Weights of a small GPT-style language model, trained from scratch on English Wikipedia.
Size: 9 layers, width 192, 6 heads of 64 (2 for keys and values), MLP 448 GeGLU, vocabulary 1024.
Architecture: RMSNorm before each block, no biases in attention or MLP, tied embeddings.
Training: a variant of SOAP for these matrices, 6415 steps.
Each number is 128 + 24 x the weight over its row's rms, rounded and kept within 0 to 255. Layers, rows and columns count from 0. Numbers have three digits each. The size before them is the row's rms in percent of the matrix's.

# up: layer 6 MLP up, 448x192, rms 0.152, rows 337-403, columns 64-127
# down: layer 6 MLP down (transposed), 448x192, rms 0.15, rows 337-403, columns 64-127
# gate: layer 6 MLP gate, 448x192, rms 0.156, rows 338-403, columns 64-127
up337 093:114173142097087121123143152122089109155147140123122122159120155137146128119103147103087124170155120122146155083079141178138128141137131107123115113102155126134149143117129133159133111140076112
down337 097:094141142111150149131135127103123075129108135150188149111120127101148108147166153111120100167112097140105102125115150120173163132178122108162091136088120144149115139120120149152188149147116128
gate338 119:153095100133136134142128084157141115129140169134177124084148120094140124139134140160123138120131147119138110135111152145158153122105100122098152124089107125145109181125136121122139125187081117
up338 115:144095125107120124144095142113120118130063119133117129120113084147129152144127128154120144089149141153153135108134162118118114098129113121123129172148113059140086111131136170161164158141137137
down338 109:114113131116126154136083152133150132183119138135064117131137108140150145117056126134151126135134106077114123159117123112142123076147093151133103123114125102124138089170101118105120137093144103
gate339 086:127150092119144129126102142119148160146134152116138083110132167107120154141122113127160125107104118146113182133135179133171131134156112095146141115134110177136133083116116128116095130102203158
up339 082:093131122148152104159104153156113107065125129108150099121136135139120120098126129132133101164162097156176148186150129117126158170088160127113172136116152121136156129116144150110090127123103099
down339 093:126122139080127145086169125109121147156111126108108135119129158143140150148147148092165140085128126105132090137138131140119116112145109141140131097120145159177138106109153103138143162115153105
gate340 097:150159089103114159069126122109143125159157144123123124139153142104147175126113117174106126113091142161108119127142088146153154152073106166168115138113097161167102130107122126098092138099107159
up340 102:175143161129134149091118160137177125132186136131063123108133093139125098149109085158070112135153119144170106163126112105135132130118175136123118156159119150152130123118167149158115110131131096
down340 105:124139135164090094167151162125098135111127144128129147116131112115154107119127110164138159134172133149110168127157188138102109116138173109058173122141109120122136127113156142147160097110145106
gate341 099:128132151115137167158128133096112110112113127126085135141162131123111168151127152161115138178136119115107153118122157150113153101141116122128124085128132109131105134133108136121094108105128126
up341 098:082143146164102132090100145067144133144141124098120109101135108116133142107144132155133108180155142117144150123133117141119109123100114102143124111133072122164132128138146140136142085092132131
down341 102:146134120131137154079108141148145152141068170116105144134140186118102148144121125114145107168108133111134144131134084143119114107105086115148132186155090155124136126148106120117133164114136103
gate342 096:184115087119094121119119100178188138110155167102064102082148132139109149158128141086118132157117139145140133152147098123106132150157102128096159098114120152116073126110144128077153148157130126
up342 097:123135100143152136142161137133132116090160170169147109122156155146126147128095076086087113112141138131103153163152083106106120120149130137153175092169137132151098113059140135140122097130092123
down342 100:109131183123178119152120104135117113115106138172107130143137147105157101125153123132132106171178119136172111120129132113141098171146152127103148152101148129120091085145146118150096109144105151
gate343 099:147101169124132116116161159139129133089136141127128070122128066147119113153114105185185145115163128159168096134136152100121096129130127118150134103111107133147169153109110213142155153166114124
up343 096:178115152125109122170120119122130137161100124148113110122117132129164131111078119158134117106176117145127111133083141144139106070136129100145132116146096152107120074161103140112159109101155116
down343 101:130171140126095131168157103146147150136144167109148121142183141149101154101146136143090141115090146107104112114076153111100139137118169110167100132113161143139114112173093129136121120152106117
gate344 106:153120124115143139198130146146141118076161072149179146135137135149145140142112109142142117158092128153167126144146123114120149120168096149148134128123141112119116075093137147155169169071137132
up344 101:134139136155142101116170104121121172201133125129146100151111127122101131157099124123088122055118147099124172124144094134117119130172176090114128106144135084120130097118123138161133137130126157
down344 102:119118129116101087141090136119114097127156150132135152134146084117119129094157103131064077159081086114100124144166132119111149146083144137152146151124116156087136138123107131131095137113095147
gate345 104:137109125139117139092149129112082112125103105126141135107173150149114091137105123143134138114112127081159148133141145105135079113160115124121148097074104121116087160128125047110127127108113113
up345 103:098150129116166150131104127128121151106128161144140093121102157112137164129155135122122144105123187101141116082147110106149150137111170151138102153133134083143128107125135151133119141096107092
down345 105:150088144159143104140136140116125124116139102135178142097144152150139093118130121167153168146146130113107144141074123144135152105075086078144130132123120147093158121110163151078106143166149114
gate346 094:106124096145126140102151089100096133095138122090119171078171166134106109121077141153156115134116076073141138079136141104130107165148119122091124120121119137137119121139126162135139126155094079
up346 097:097119136094145108128149128065078100123101129091102105170138096118125115161117128138110145138110113156136131117141166176080128110159109197072126119150140160108114135118148117124097132143149125
down346 095:097101120112092150161141118116157140119150124167095104140132164163104173132107150118085142054132097158119133109130138172136140115095147111142115120154131163152134118137121138138106100158187099
gate347 097:113133171096171127095136107153090086172135135117115111119124140064142135106159143183113145125156130136118142130145134134123123141177091115100120139092113095154110149146116096161128097127140163
up347 106:135100166157117125146148150106151076135101093113138151101137128148108102131096140171143096164103142111132176145134132113197071197142121089155096124138135158139132107131140132120129158072123108
down347 099:132131127074156155111116135137076110166087088103157086142099146128151129117108162146164121130104147143143146128140115110113135154148139139155111126144134109127142139071152124186164150093139196
gate348 102:104141142117152137105113149084147142071174130127141171129141104151099161123136115127120129145150141106145123138124169112106157124099102094107159092072150130128164099117099096109139142144129137
up348 104:147161146150194117157150120140102130126126151143118113142132079155150166097124144128124140116143132106129132152078107110101127094129127106099150167102135155079165116142141166120137140124105145
down348 102:164157140162149156136149118134153108102120102135137120124091062148151104128129094102135073093132125103115138124149064141128162113114112084123136159120099166147154130073142109124058146122156091
gate349 095:151109167086140097133110139170142151132171171134111164129156124129141139122152151091151121127102109187159146106165129110125138123129132131137120126097088159134124123116090122188112147124150109
up349 103:115152085144142111129148086132160124125144104106080066162113105122122140125138162128118176126144098121146150089127150169093104133121090129101139106126146168138086170127135087107153128131111161
down349 102:087132167071097103125108140115151117131134107128140118107150126149126121118141165199133090129119181123164108127114136146150098114130135132126110140132115095163142109112121131130125121098131170
gate350 096:104156136141149101163218112101122119113126127092115112097113076143167118103149132140118094128099108082105116121142124139144160083135152094114212145105145124111142116117141079126100121096137136
up350 096:177118143120174144146143125162124127128107138122121093133144153077128144109166161128109094153123177133119147128121150153166139129113139124121120136117158114142095113144134135126086079119136169
down350 098:109096109123132133143106116091186124080128150195124091116117144079161149147083169086132161131112169144106162130170123106160112131096161088151144150104110118099103120158122125118122131164170144
gate351 107:136114119099164168152110121155129128101115120123126129100115098132137133139091135141137118120129140107077134111140141140154129135110116085123142108124169163152129127110139127100071120145159162
up351 108:129095149093105157135106130086161114123115142123146158143137112122139123108107128077140149151155100104100142111117152128148155124119106139110098092138062113116121104105132152122131111114140098
down351 106:125123125140088129144119134091110087134096134169121178119151134151117086114171119133144117115137140161094131097162126113129153127158107144142120169117114123120139115198189089118162114131151122
gate352 102:126114101167143138092135130140083143089120132127150144081115172164112134115118155120104117061151134131127142150069090110117134138138137139125114138133160117095106145120131140128097124167109133
up352 102:143093125142142144094148182119125103111142115097118117138110135093136130099140145120110112116137120088148144145118093134169109141125112160143132149168088126155151127163105153191165137102143125
down352 100:117144154154128132119118085097124130115070127111114103125132122114147143093099116084136140125168131151128156085146179105114130147139104171073131133174115132137119157159122129126139134140143132
gate353 104:161118115119191147157117129145156071104142111125103125108074112081118089113108132162132130111143118121139170103121110128143123134157077121122140114104118130185137122143104165179137157158110142
up353 099:084113133117142147131091151174106137157135117090163142126101168138131118094088128121114186113113183065133146133110180126131168127148164169138129121131104084129128155148162095134119119129113118
down353 099:142125126114165107119116122141097107108159119081115111111170121157123173141117152127169083113164168076131145102097151145149157181104120137132110099080162121158086159087155131120169106151168139
gate354 096:154153094139120119155138127112072091063143114083131110088159118103094112131116126092117104148131129159131129184145131139130083138127121149121107111112111110102133121129093079123109122115153137
up354 099:166161107144156130148127118148116150078139153130106132150107076138183137150125154132096153159127118146144148122105148121128154131104112164137179145153159142131070090099135151145152116099148124
down354 104:148099131160167119101133116101129125141116214109132095152082106148111113112155123077147140141099103115154166132085106111109135130135159139121120126124146083140121114126149144141153149130125145
gate355 103:135108121106154150102130146118124117115164127141105100165133117124102127126143126119107132170108110118092119151148093160143165108143122093138136159103144084133134099071106114138083118121087161
up355 100:119141168137148124129165136108130126153122091147121168146126145159150089166145111175142129101117103151122066094125118081118126107171123106138106167156146160128112152130119148143156112113093123
down355 105:117114092090132098151138111104163180092120101139119141116128136101118117142108112087101067160118148128162119132159105104111137118124156125143158116109116170123125115134112117108089125145161117
gate356 103:164104129129139158093123095124173128097152116131132128094136117172106117103145169091080137145095117190147138133144125163144131120137098131093137128128128167124148127142165160146123088124101134
up356 102:116112121168129144158129109129155137103123165181099110139133152103126110107103114166142142141102173144115115125116148130123140135135178115078090116144145123118142111115114158112119102120120145
down356 102:097121139117109173134120117106150106141163114081097130157113115138138138154083159138168096141093130161135167090171121157138137134113099134116163108153131137139111136128111095087129148132117121
gate357 103:115156105135115121131142149151143164163126100116192131189158155159117126114134108167152141163138144118117098127091164125134127113106149141144114102137096152117124117121097181155147066119155097
up357 104:126127143138119123150103107147081137122123140124172125133100107164130167123155128075106130119093144128114112108107167137123133146112139156149180084119137095136128120120147144097096164127142169
down357 102:168115135130104112158083121133142104148172139127126094127131149170126165106092179134090135106122103114150145127151090096125122108146163079101101150149140104099091148157101123118074078127093174
gate358 095:145114107112127128146157128144134150145154131144114166118146122137142117142102143111124121121112107184130139133122152144106146130170156121124115152109123136118133143153147109121115104109127153
up358 103:161103141126127102145111131103133126111139098117138102125118123106126133103096073129118083181163124158154108102124108128171081122108112135074125113155083139135140133150114127126161160134144167
down358 103:097149150114108159106145148109123109149133142104141123132160118108134130098113108153094072137078135130129150117151133150101168140152111165129148081111115087135129147144153163143162143134153141
gate359 101:108116155117149100124155117098154097135153122145130158137095129128150139117114143132134075181135086133123151116145088096159136139147100144111078128143097150121161183099116112111113144106115093
up359 096:111150169152173129091134169133145113124099176169122097151118146125132117145143133124065158123114132098098076156116140068101131110098097131158114108128111121147157084098102159120122176139161098
down359 094:145145095180107127119121112123086137113145129135109160116106151106123088076128128148101057117117104148145133095133086171149120157159121111138140094156171109146132124146119118083146116124090118
gate360 097:125124144134081128141130121134114102172069116131142126168131165094148115142140188115140111161092127144124125164138131109123106155173141129129101152128145120146145147120095124157157130125141154
up360 095:117126143122152146071087139150151138098168178099133143159127118150122111133145128133130077120171149129151114154116165112179132149118114157114093118163135155202127134120132119115102154091086110
down360 100:143170120139139112100084094104108084111133119152098123135077155157140106133103095115161110128127133127155169081141104139137141112121103130109123131141124126111089127174148136061143132149093097
gate361 102:126108144150134130119123139162072135178144108113135159128152136109105095106117124117091123125123142163123146156128115114117095127118163106126131100093131125106139104110112114107184123143136133
up361 097:147124125107142160127128074097086171143136125186116111168135121136126100115165145141085096127093186163105156125103142134117132103115151097170165146145120127143130146126135128124149103097135123
down361 104:162127120104111116163103094147106147150114104123109113163127131093167101121114135130102140137124139117145113132063104113118079121183139111097140168153149120108148162151129125136136182103129156
gate362 089:135091146113128135153121109146145098135138142125138099117107171168101106120122086105130147158140107138128172180104121129138158130101130148145129086112154146127162154161116119143152145094132135
up362 096:140161135131100120149112134167116157120106106139109132115174151133141163141108097100178130115140114106131133095183136140190084139139172100131107146111101118137148107142089121111138144134125144
down362 097:155164113071141120154142145112114124125132113097119127134163133104135119112130131134109115156130121150121109124094142105142131143144144159178106123112100182104115100123113121131087134134105137
gate363 098:138091127122132095082112126112131134129117152137088164151136099129142146113131124119121125156167164133075114109137126117101110140096115128159143129137113122157109111123121110112122120118099155
up363 095:195156126094110158159130136138108169147134154139137139098103114152146148152090117116134094108136131155169106141131111149145148135145089144147114127089166061166101089138159102140130157100143125
down363 097:095145124084175112124138152108113101133135105133129152145118105167135115103119124120090110117137136170148165130088103113142130145164101108147116102106132108128106161116089063131121099120079142
gate364 097:129118168113121102105125128118164101156153129106121110139122115136086126101081171127127133117089141165106111117159125122141092159129100070157160123141141126148139130086126144168132113138101122
up364 101:108085098164099126103122133153152136095109150144116110143161098139130129086132102155150175142126184138144126130099117108098078136143131164173160179136142092184106165121107125139127122143183150
down364 105:130093118156120132119127117114148128178144086142121137100129167099140126132107151130110150159101148125138131115108111158075076154139076146128097121097126137128092140154081112150127097123136165
gate365 096:134099128128127189118113130122139103158111117085142130155110131118145123131145134159142093191109159114103119147182149102122106122139098138096121148112111158116090151099145139122157137155089148
up365 096:103107143147142117106169177083118142107112096134121096108169105140144076137130141166140109113107118082112114112122166127114102147169129098140135154130116122117139129131145125094131145077097124
down365 100:109079109129125130116121147137146129134134170126143134105117136143128119192093120150160122102127106140097119111096094123121136113136130125097146126117127130152121157082152109112111113183111098
gate366 098:080094110121175141099135120161130131110141099119156144114118133144101132109108138153158108093162148146147147138101174086104139144128142111185151163180151141127156103089098088108154128163136169
up366 098:129105121122152138120071144124162153180152147083135107131149088124138163179109097122104132145145120147149103134081179139143143173147147132078091102165132142111088121084138141085137128171102084
down366 096:150109094114159169149144130113150139116104124105136137163170115067181114078151073118164163172139127122144118106151155133143116142094129134160170118132159119134085126092128133070160133143152080
gate367 099:085124107106110128172130106169086134177113143128139151140131120146101129132156093105107125138122128104146108111134141133117125137137159139148153106101170142114133141084153111129176121144106129
up367 096:132126114122114072120120142125148083180114178110112097143127160093123139095134142101091123129122125096078142157100133116125123097173112125098113108095154109111123111107125133168165132138106089
down367 097:127154112114138096103149098149128129093143150112103136122105100122138134103136117151142114125123113138107133156116093169107096105151131129139113161117152139160176128108178143159107147100074130
gate368 098:108140112121181081084107145132128108135143150122141115110159183145087080151122161141094175119184149126124151122123112150133114092124106093133031108144126148120153135141121109107152162121109137
up368 096:126131110180086109115084145152123168185129118126143137091140146123148132151140143121099124101081140112113097134136065086095097116141119157146121132130108089121137114100134114167134108111138124
down368 100:107120153109097095125128096109107116146106101077101127136101156163135126136142122154105124139152144156149172138159093121134174116118104128132118086127088121154145149099163134172154127130199146
gate369 099:144168104095140133188118151138119155137187123098109087103157102117129115142104157074133114092162121135141134151122122133074116148147141096118158132097185128107135139114113101128121125134126078
up369 103:103131134093108101130084172118145084137133121128118121140145150134111099170150160157127117176094129122081165124146123119167131150146087134086150143149092169121125171105141101161136135121140157
down369 106:136135129118118131154148084119131150098102155075130140158109118162115131121124128152095112142109128103098148153129124139163156120143101159123118123151156122156105123123126131146104116127136121
gate370 100:128182127109132146159157119095115134111141174120117113125139125079091103108102077144097135142124159122159168126107140108183144118096138129143125133112133117110127081133112139132151145105158160
up370 100:097098105094076095105112135103126128134124148111138134141133136147129145162117185097110152158153130120130126099147146160131138094144111131104138096152077135131095189129138113119159096124124095
down370 102:126137149135136105132145142133131119139103120110130140163099122124103160153086156162166159187152124142127140141129156120114142103120115098140112158145124102121134159163149128124181137114136123
gate371 099:122132139137079166119119146154126069149133110114137108121097127109095175133134154113145134114124132105130127081104148108142148145137132185121135134128136150111147131158129102092092131112086116
up371 112:099141113101103126145113121111109109143122105147104148156131167114137078088145110133101148160126124140134080108116067162125150120110136132143107086131139097112140133139121118125110132107158102
down371 103:113105139074123133116085124107128135119079122142075134138135104123182112136128123127126190147120132138120128105145122101097112155178091131103133118111154094154128142126149129103141121127140108
gate372 104:109096120094091093149081116153123146149143156158089111135122123097143121094098112120105068162122124179124106169123123129101135173120102118186128132153131117142119101118120163100121094110129123
up372 102:114129061087107114110145122120153099180077103166092116127124187091112121121106085115124103076097116139119112134150120151103107124129134114111121084130160105119142162113130076139115092122163122
down372 103:088116121133159125142155144126118158154094141111072094149139149092135139111103115123128113136079115084140104137122136158105088153133120107132121111103135113142170154117125073119096118115134123
gate373 090:181095117116131104148142109160064109164106147100115168109093169129141120126088157106123119160193144110122141098121137130096118136120096130135097100144133129132152119112097160136111119135161075
up373 096:170153089137130130153092128110118118137131143105131143152160114114110147103147148133164152142119157130153107129118119126093110126140175154098131125121096157125114119136135104090118090122180147
down373 092:180090132133151097095130125141092168127142140116169149112138164135159132148124167149142162166122090155141142158104121163172103094116153130118089159137112135105117113123129136111112100203125141
gate374 097:165137113129138117125152122146094098137100102095094140152099113134107117099098147149089169163126102130133136143123108107068126134172084109090133130130132144125115139091133141108150113126151129
up374 095:121140094108098084155132138140171116086102123151133167110098130143114136121148152052088175155107150137114142112097114140144121111092116108113144145118133139138130126060134155167128144164146118
down374 095:097093142053128060144161149131128143108134148163140151104157158120111131135112140143127098115108124122138131112174157100135122188140154143150096174141137098124096117131157161139142109126134137
gate375 105:105101140122112130167135154125154104123106133136170111106123123114095152117132130114121080140152131107134149140118159118140129148112158163158119115117140159092108126125128130144152150102134082
up375 103:132159089108146133158105082136127085138124178152115127134117111099126111138130105118150095147122137140177113106088134096115123157145148115122110092088146089146165150102140095123130105138097129
down375 095:099086162134143104116129141137121136152100091148123141143122150137135167105116187127098169164158107113107161144131127159128126159124111117095128108091103103063123083130131167165148085171129139
gate376 099:112091119117149121094104149113142108142141139107139119123099074141130170119147105113128164117128131109113156130175099145121123134135125108103146137170113113113121137124121148121150173097094131
up376 096:104136121176090155084121062120121159124135122147085149144100136113139129158126122137111138139140153123147112104123147135137157138107129146117130066148108134119122147111121162174080121110149142
down376 100:148123102145121150094096126096130082085063149142091099155125112168160178105099128139120126088125121116125094103140107137123131087129127092119143141129136138167098108094133167155155126107128132
gate377 101:122096181144071113136152131122140104164149099133150165127119116142135116147104098129136113117144132150121133125127135120088126101127123108113136156145070131144143139089127131135091134133154136
up377 103:086137160116134154161086138150123129143145107123111130103153085146163106107159136093090104155163113116124127162134156139141116143109159156134126128125116140143160106137172132103087090134168137
down377 106:117123156115132144141078147098123113130105098162113157107147120179127155120140155116155112168148133166111172108119143140136122142117115150140114135098133106165118094138167148121152110147148139
gate378 112:133147135132114150111130153071128128110166092154150111145135130165100100173118144125118156141141124114060157152138126092132104117134098153110123152141152142150137085096123153147127094104132157
up378 100:119113117092114157103135125108084102118104142130151113105131120171158108113092143141127079160150111124121137193122138124177102126105128114173131146098108154107152090158151195113145146114145137
down378 108:108146124119142166153129146083134151117164134117141158104191177108143159124102141141093124156134178130108130156149111163156096129130111122100095108115089128144127138192089112106120139132110131
gate379 100:121168149089118093162151127118118165113114161145145166113113127181143132119118116127131106141116071156098138167131118094110178149107105120144162102107119149119126119112112111138136196135136117
up379 106:173115109116099134159142113188104121086149102129143108186130135136110106154113088101117096106139096138144110104119127124126137106121101115133145150146122137125146092158153108100137116131165121
down379 101:106103106176106085112149152147136158150111153114131110112150145117155091111142159143146131168100130091132136166134108107101132113099141116115130111144082143165149109174132105106133141137129111
gate380 098:097148143172107160084097112112117123119083171121155114111110138171138121125104168145169136103102161150135134134126122124110144139143123096107142134138165152130160197114177137117142121140148124
up380 100:130106127123168113167118164161156112178112144156130141091123099126127099138087147124141181105123157109112104113114136110153147117071142119098144122181121146097075171113084115137146170163139123
down380 098:103151135040103123155143132079160122153136153178141121142149119129152144092089135110114153144094074120109093101139144132090106146138139115129112143119141113109133118125136124119161154144121116
gate381 092:109157122152115135104139092130175163129101080105146151140107145196153140158157182137145134135113131107130161100143128129151092147120146144124105150168147162123193143153141103165133133115114136
up381 103:214100128137155132150118108192195116085167102165087113125166114164144149144114117117150129094176141135105150119130120151156162116140182125120100150162111092168122111122115106099150123150138104
down381 098:083132098127129150119094139060097142109130153110177153164147141095133111103117114108106143099139122115092149142112132125115135134130130157121133095124119130083130172117072163108137101089188121
gate382 103:142142151130175100161135132121131113107123185063142125117140127101135100089137170143078133094152163125102109058145108150120104101165099154159084130135169120126106099128105129150144132130130102
up382 099:102161137170160066132113126127165129123134153113138178082113194124123103117142138157114137086145112162170142131138153155129133088119137145156115118128145120099133130088127103092098162140159157
down382 104:107142127124107112066119110080126133149105150140122134114183133112113142134128143145146110111078098114152126154122102176164122123093111156140170123116146130084113140142135123127121136125153161
gate383 107:131147139128138138108110124104134137131118119119118123132148100147093121083110116157156135095100154093145120106157125164151121144061127112079151108133113133121138118089126156165150128133116143
up383 107:161171099136126140098098173114187134109129163079100114150124158118150112086192111122113122095118138085129139113104127124125143146101143139139136174126114138097091156162104131092103132108115123
down383 103:149098122147135174143136128103122128101097152126096083137114175125060147157076160137120123124141107103106134103089155122093130139152154101103119097106126132139121128169108137114112134125137116
gate384 110:140118148114121163132149148147144101132142139145138145150140087142092153106089087157120105135163131164097118097142117101159087141081120107111126095141106117088069131146122154110155104148165128
up384 113:152125115138145141104127123127128144139106083119178163142152144122121091122111140097105164129134131132130126207160151142132151143121144127113117117141144124083162129112095105145184127179070183
down384 110:145110109105089133094143097168131097123112112115155149096115125141115152151086166159103112138110129106147126143141105144092130130112119131098102112163102096110126150090147136140144179143117171
gate385 098:109150101052101138111134156144100145149110109132108129104153110152128118084108171121117108124140142133150159113105126132135146172132136114104088141117161133133127166129104119133121123158107119
up385 100:114132126130134130153163135114131122094177151162128137081140138144139101127149140097059129133150109080106111106125162150153109108142116130119131112141090124119131116083130143126114098104125140
down385 097:127139084095124149119128091125126120119083128127092101152156129180142155144126161151130097147154145125147102176092080129122139177126088118132134115130112132127149164109115083121125137147136110
gate386 098:110146137175133116147149147137120132110160087152157141124131127155174108093114128098174133140077147120100136107104140126144138140071142075121130131126130136140100154151109151132098092096125107
up386 098:174118127138137158157108107102129130117149126132137109141136134137114133106119144125112160142083124079158123131114150200149090145108153130166091136131127135073117103132073113144121120114098065
down386 099:159087174121119119149140147116118100091086135201096126134146110147078162122115113109160148111111120167137110144148147117138131138086104167196127149157163130114118202128140145139144147130100148
gate387 100:131137142162155138140149140139118126145136104132135085149154132143100176135086164153127106124158118163103156103139151155139135104115102074141121120150131161105126131119147115085135135129134165
up387 098:123129123087103134136130136074166154150125081113158122086141122127151144141162068141105144119125170097110123137125128150128164169133092106133118144121152106124126159149134107142139136142151134
down387 104:161136161164137183137109144153111162131140169146094090146157156129121162173102125146153112100133130136097107099165134162103114121107102091075128132139114119086109132144128142163150130109110163
gate388 101:160124108134163090109123132161162101175107130059141138154142104124129152097118180122140162134153135162110084187164098127134123175118143142141145110110139145106157098109134140175132111123131130
up388 097:090122111104133165160131147089140144146165105150143128112108153157123112168140119145134154081103134099114114126126152128069105148113125094110099090148083136127167172127121114119146171162129139
down388 099:187129147113155118125130135139112114129134107089099159136131129110103183122128109105097121150088127109098157113150155128149122142100112147085136179104075142160124169157117115151106172118147112
gate389 101:089156139142155142176137164114149137162123141080165133134090156128102155167134093119099154157138131137086088081175152133143148117176108127142125161103083123119090136140137104119126137136107116
up389 096:091127123120130120145101096121115112179114146111087116102147090115138167128138139138117154158140121158108107120137122151135115133132146140103166110120103143161139142135134132085145185121155101
down389 104:070148132141135137166139121084099115120124123132116076139132129122126131145142135119098147155090146128123114155146117104135137133177128174146104165129151119116100112129133172132136139116169141
gate390 093:133101116124125148130099149093126105142143106102124118112090106203145146092110109099167107124075154138158125103178128136106120104100133165083127160151159155101149139152126116148170145124148116
up390 091:116142150118139148074105123145069124101137108145141140136133118138152142143130139135116154146133133075106124170130129064140141156088098108158154107107113080136121120114159158113159136155098144
down390 092:166132166112146129159095179151099136077155162157118140095117141122145119112118136124113120103180159141123122094179112120136123075106109080108131126108092131116097156162117170113125126150135137
gate391 106:139124153135156159112093175112133151128125122175111130140126131143147105124158100092123125138134114102163123186094100105125146156126106156071123182110146091116085145143143156158143106092107133
up391 099:063162162149147151164105093124087117143118130159123137159133156119113080085126129156120101132069082118120085100160060130130104118112100120112161100123114149153146128086111146139130126087079112
down391 103:144136106123106142114141138107143133137168145134144107129146159140095205153108127114087174119137128126114114129164121148138153112095101142141148103121107142138156137157112108142160131090107127
gate392 099:154175095117158091089147121131123118120125164102126117115124170140098090111167126128125136131118142138139060124159102151171133178087174149162093128123119120122141110144122126099170149121142107
up392 097:171156100146123120149130099134138129106157123116138143128121133144133161104147126153124152125095155132115126132136098134141127099132095166139145113157134088162104133075114157124125147116095112
down392 099:141124141149126123124070119105137098139131087139117114180144104107127137143139135154088110155139131105152129129151165101105096118108120124120128117118101193119105143136127147107086129097113126
gate393 099:147095109097141104141131132101150133130075114085136179148115159114115110133134157128141138101104149115118112154140178107131158178115122089199096121091158126170108138112116122115100092125120091
up393 101:120109165168142151179144103084126125075179159153125113095129093112158141107126151125160072139157175111138127150149113114145122161140139127098140170146149110116143136119124112143156175095099108
down393 097:108176111189115109088132197102126163144149110112142111126180138131111103094152091130093137113151119143078098104108134154121123144129094130116167150173117162136154092149127097110130129136165118
gate394 089:142107143175110109130135087119124137119157151132111112161116118157130153120127145180111079095150150134130126110157152128096177170144111120096118116132124088149101081124104099180126081112168092
up394 091:193110191133090121122117113110160172124153157153123103144129141128143123128158124114110123115068138115109201132130146124100139077088135162104183137111124106142077138140105114159140090135121150
down394 096:098120111109132118135148131096095110159102137145148130108119136160145076133091130126137161098135127134104114071153094098103134104132134141158117076093143147130109110141078081094116137111119165
gate395 103:118132100148140082147132122129127119105146116094134142128104114121153097164117148127154138132148151115122131077095100077127091175117143122132121110155109143142123145133158096158151125164098099
up395 100:123116142132148093131127136115125117128134152137182154108104164171147154144147118090178170095121160126139096141138101131120149193114142176128159141149141121160139132161126098132117116119120163
down395 099:131183131054128112163113141140164148198121109145171119124135109125080167114113124109167113131152156153107121118111145120172123150118123100110180092112188138115119134120126117110125155091162152
gate396 105:125117166105154084127129093163119121207134134159114109136115142114144108128154089095112144117139118130081147094138132123125151147092145140154141103163135089107136105094156127106099116133129124
up396 105:132101136139153189134127160158171144107123126118118138119065078141104138112148117173118085123102148127124143144100132136110117091132144089130142105126158079158116114133081173150129144167111126
down396 104:146125125112095098100124169168139134163142132125105144112120140121124141138124112148126155127140120127109124147133171153103107128137150104110105101126168140127112070152092169112097140135094108
gate397 094:151121101115123159112164141169151097130111132127153099115147140230122116108119109097150112118142121158125089163117105126118129119105098144162116143104130107114132130137109153125145159133129116
up397 095:175136171117094124154122106119121081098140144147170157110147138115114135114162131157147133094109157133148094116125151146119157151123123207118161124140106127141129135138173130119124155115158123
down397 094:163061111175163116126090118131148107126129159152109161108104148163159127116122146148110103150126161141116105092116131132134103122154115096103130142103123111114118125093097127157105108143084135
gate398 102:116169144139160115123116097145135117137137195099134157172209109135143139143129150121083136163110114166136134142127077111158118107120142077153118098118180143148128064100106112149114090094093150
up398 105:178126121110119129125118119074132142107128152153164131106094146111169093125130124101151127146113149124106114111132155151134163121124146099090133162102102160131098106154148117098159087117108088
down398 097:119118154109089147107147067126137126136126128132117139125143153133099091138146175149133131180096093099111177064110168152161140137135091124082172115111092093124175118182080098109157147147109118
gate399 096:127161105114157100132086126126085177119128184130152093103146131102081131151103132102077141135132168114115128127121129148110102117106103117119140109169148154114116070126105127118133128154119155
up399 091:118087154118174139143077152119137094098114139137146126181154114110096152090092135159111140140104158134133154130109100146143082147136138108095118142117163164079139104135100118171134135122126138
down399 092:122129112094126127097139130123090150117069137163126100144113141089131077130126104133122179133102144142139112111130122148088107106178123122126127157108144131119176110152159102134104166125106153
gate400 107:166131162133113135148125086145099127162128072152128143111177141109140104141130120144119140108142183128134108091181147088152118173126155133137122128155105138161122098164144137139123118159110102
up400 101:080146116133110087118114127136140173125132113109115157133107128106112133116119112091133147116066128130114136140121138140160095159127107152099090110163125115103099130137110109130175094114114148
down400 101:130140177138133123099154109155133146160115130125087132141128117128103087114154180128152142109137130150114100126177099114153114144096109120119121135131167106115122114183128152137132098145144151
gate401 096:115106086142119124135142147119168119113117146134140110156134110163129126094133105157116195126117151097086118121128139126129152108121090140137167134066128082148128098136116158117139141135123087
up401 099:137127120102138138131101084144123068125106140164110128096133188153127129126140080115144110159106144136117142113120144132120142188116178161138116141137084113140098148146103126096128109167166156
down401 099:126127150161131111134133148146103121145119148146127111120068105124153102159105116191127128138133107124157154152094110139143151143146116141151133105138109118145122128138119145097138065125140128
gate402 097:149113143085138092109128083139148128156121104139108129149145119137120118131100135154149100147127133118139112125161133150073163113159143125128108098128091134102066111117070134062094183163145144
up402 101:145128150118098128125115118109202090121198151123131132150185154128135113106159183141096130142112135135132130091142105114208073130131119136130152123163147124119137113116130135124155115118077139
down402 100:138145113094159152104084143135119137178133112135151113133132122128112115138127146160105101086125136114128158132111096152131117132113151147167150156157141124166096096112129103088126102152095090
gate403 102:114100149154154105134106115131118128085109159111168116118187122105162113131119072173130127134176126156106113147115105112124119116114103108148170136138146118159134120106117111140136173119157114
up403 104:152107145125152159132093149103110126145125080148152125097124150126094148142125085100151145084128105152165146123113091122172156123111130160129117140159070087130131117126104166172097187111110120
down403 096:161154155109159130154140143122115148177114139105152155133163110122115135103104107152140135078121141136149144121140110130159179163162146103145162115118126097148144086130124113105140125128144164